config = dict(
    head_dim=32,
    d_mlp=192,
    tie_embeddings=False,
    beta2=0.95,
    warmup_steps=200,
    steps=5074,
)
Each number is 500 + 50 x the weight over its row's rms, rounded and kept within 0 to 999. Layers, rows and columns count from 0. Numbers have three digits each. The size before them is the row's rms in percent of the matrix's.

# layer 4 MLP down, 64x192, rms 0.235, rows 0-63, columns 0-47
108:606546465380417485507515471570477494507507475532492529584596503425507493553521527472580413448619465536458473578401523490502484567403530471483551
101:478513480492518457571532564511566449408594536452473452469517467484557463488470478587465564491443504490454465530526548566514496432535451461522553
093:478572330485395375548405412520532503430442443492468543566541481508522464445543516500435560434539467509442598475487484553513564441523434507560451
107:489529531593553551547497517517519631543446460492493525582567466476450539444502497443562493561451586543411451529422469529511569534450464497595586
105:411522544565502427549620457517520479505525555474492475523516391495513558597475483428457489578484570494519417452523520532487435452571533498526429
095:476554431500473467581542447588527547441432537511499508497465474512452555411599466541556478454520444552517562494473406535507608483447471424487478
109:556587550568519493414469533581548474551471517440536483529528515577494480524521504475428417519544460464527519427545499500571457503471621535566519
099:568572473439510515494560515558503436426512456511492518496559476519466468429519461498458567466487516434477603457477568526556509455538558426512470
100:511492553524527464477524527470444452582503502470600539524484525548464437495462401478620456505504551505528538540461527590395482530531581520439478
103:543507561589564437470479471539541521535532531558435490546457517558514392524441560507522456536443534465546558568483517429487435524349488520482539
094:528484484499522602579434499503518480525483593512519375477545502488394409525532529489529462558537514522466521498470550497434546509505490399444542
093:576461543516437517551454435472478541464557550490537474517487424574543654469518481560560468514476506518534468481454576528525570522415519435610616
095:470396495489482534573580456437394488562495524529467480525515502505507571471499595562573471490547442408489575589441446435441524523423493436484600
123:506532526499458451545476447480459459475552473478378608507536638443515528463413486577532527481524544469505598471397516519523457557424477560467481
104:420495541528464469444629605475470482507501442471509503511502578454522556541473525488481420457574402450429505395481419409519465536612526576516535
097:563519549487517515445568456558463509527511413571505435490558480426431480548475512505450394460399523485378541540498569472453497551506583414540564
105:404538471545506468469455498455539416482507476483466470514625410535548514514540532408481456496402506499495548415550503491441499449525526502532541
104:448597445512500385474450536521471452521471550385481510638559554460605439504460534537563461475414521502446541470442590439442486505533444455496529
093:571594410428451420457555427539454532513474491522485520440485571517411466488599443521497450470496530406465504503467596434488497554448458475603467
093:520544509504445526498381527570531374532589557521489497408527420590487538490489514446458518404578601532510528541533630540509506512563501462456505
112:498459484491471547416503517512477465454496567475590392534558436508532519466525489442488522508442459548504376552570519393453552500536550512546480
098:540594548498463542536412545521466494570523533492584464438471502454504572524481518548534411514514571501544492498491559466526539520444505548479576
097:452491480377405538469462488519516521491367564454527435487490512471502565455580508498516476500486456534521488459516442501500573451539501510542506
100:592494454568486466488474507514480578550502496459543507456468585532516502511479447503535467453448488511440490475496560550469434539546503377476561
101:441475555553477567537569530537490487494632523503484480487447492549586372492489542546589435502517590487551507556547576437422511578443540547447486
097:556506475473532551535499485503560424471534471468538520435423544460508464451397505580551506493583468487565595529459578465514459480598580482507514
094:519440592530553524585500590445581424518478526495449593504492494572485449517473547530512644653535596530473431451505548468498566412503549610588519
104:505586426432416423519550412571457584586481531511455446446467571550535505588427488574462491418502404485526461459439543540566460534505432477470470
095:596566536555498435522498513431477408504457462429388576503484446414518564495462484469441547424491558505411500399475537499534506478448525547615407
094:516463616483473595466495575483484492443480491506472525528573566438453545559586531465568524438494511461415518555481474529478468529481513492496539
097:473550476518486482486455550557524514530477510447546440539495528499462428550546431465505555482470484381560426507506500540549512603441495435533462
095:448410533515513487498481548592474502476528496376483482557517477517530498487538469465572548578488426473499502445457540537482476444439411506484554
104:452447548448507537572449511546509492504464551482505404447440470541581478585478451420539448464500439482534493476537362535433398464498609498533574
106:543589446414561561496517562506524523481444459472535467460457478516429429514472578422591591551434524439489512504527518506486589532573538546501534
088:500528485437455454494434478434503452548520484512546482413451509566521611487571524496469451564520458510553483499490538489451506589573560495534509
107:482423540565562433449501562494412412479457426546513524421519508522445496413477498524461551436608495400483482507544415555574543473553559541465546
079:572549503467568543453532467521576595586515523476506442464407483404471477539417396422521459540542604435473481398465448477418439498528506471525539
110:485450535489567453407418476554537482497530415564558524533609442395476597530486472451424420524480464520453513454529453473544426485437506471533487
099:537600479499506487440484495453470490499525511524615435490451429496511515481522487451484557482457565451406566511518484591476499542584459515569495
091:520454479502482491491459577501435463518543473450537531462479526522515397599543565470558601428533555458503574436562561499451444498554519444506352
118:555477431554503446421509437492489461574551464492474534510498600455510473428453483516517563480452495593465551396509462563488488441519537623459509
097:528513536506573471448528450577570575522534541488479460526487447485531505583409502425466444572516564530576501496442485586480406434557532461531556
098:417572483497461511505561470488457524483551382526480496486507497539516545551556559514414451456404570484525453491448498539464577522478456432504508
089:541439511523481516516536501461534444444508580536476472507480579545564460474465533483522528581476523538549454515503533435581532519502529417469488
099:559424470430523455476462475441543485486486517575504513568504496496584495482554468490459562463531399421567444475476476468416582455421391529553530
102:511506449501588539559533489614439534428494488492487484579494531477528519395442369578454539474560484493500508494481514564521527433481448454483485
100:579429484596487462408473545503470511533476430477482522441538571478454558469536425470461551533478499439558477403511515463452495562443493495486435
102:546452627535600487418507537537503523490477598460526386517496456523454549516490426439455574453515528372560426514597555470546508478530625585504489
106:542498393606514448451445474512470563553523440422483512507413552556527454555536492497526526580515546422533422418535576506514492504503537515459507
091:609481437473469484515539504549554461498588487486503473516499541538514535461409471503509542520458446544508519508566425506468453547569553551450492
095:476531400458572453436569414473517495475454409437467512459423520414528570492484465498446520432532563507497552507411536516519543526503501551552509
099:407534538471427501527465503479471499527478584374490535504452464407553453496495571574491490471482502472503455521471581510501497423404486503554526
103:511442549510544544514588508527438542418497473529453465480468423479483439512462521532458561518454467498470523593455560446470528427448451541481485
099:431435507480448456490532517533493531440564484452462533559450411499541467429454425526527542424444569459470470488509450413476508476548475545540483
106:462505537472489506478478527468452541514533498593572537412518500469539565463459473448520474473481514446492457499518547474543540578504480450496395
097:553537486466456434520508441441436564513575546454535506534526523455502541481479530536455404459457501497467412519456537537534408397474509438446498
098:552486502418471553548448512535476452515436481503449504457462514530479556492440430426560481503521445573523475504523377529420486447508537493510587
108:555575402517548571510491488505441534579492483534560433349373474462446572429554398519441478375531497483443423505463568539433428556525549445457513
102:588515513578519478513508417489570535508506625554538513497551434415388540544554533472409542554504433582510466549500531451549585418572491484601529
102:503490433506502479448538450555470525483470468513502463406410483563561491532507483482587504550552475389544438529575428529469436546563596540525467
103:536521495543560478460512434493529482388471535522455497452639406504531490464506448449418547471529501440467463518531508470468538461515372431505520
094:483440475487589526491455560547474532514447482466451512458501457460577542583505473468464496470494528538427544516533529505571456491532524500499520
104:513425469441505471624501512509615518511446548476436532536444474561410564558605485513384447561553459518571571481576440477459518471515537495540501
087:393477512501438455476494489537561448486497510589487384399519419489511423461491470449559504418449536573527529587594487459453484548531483498571469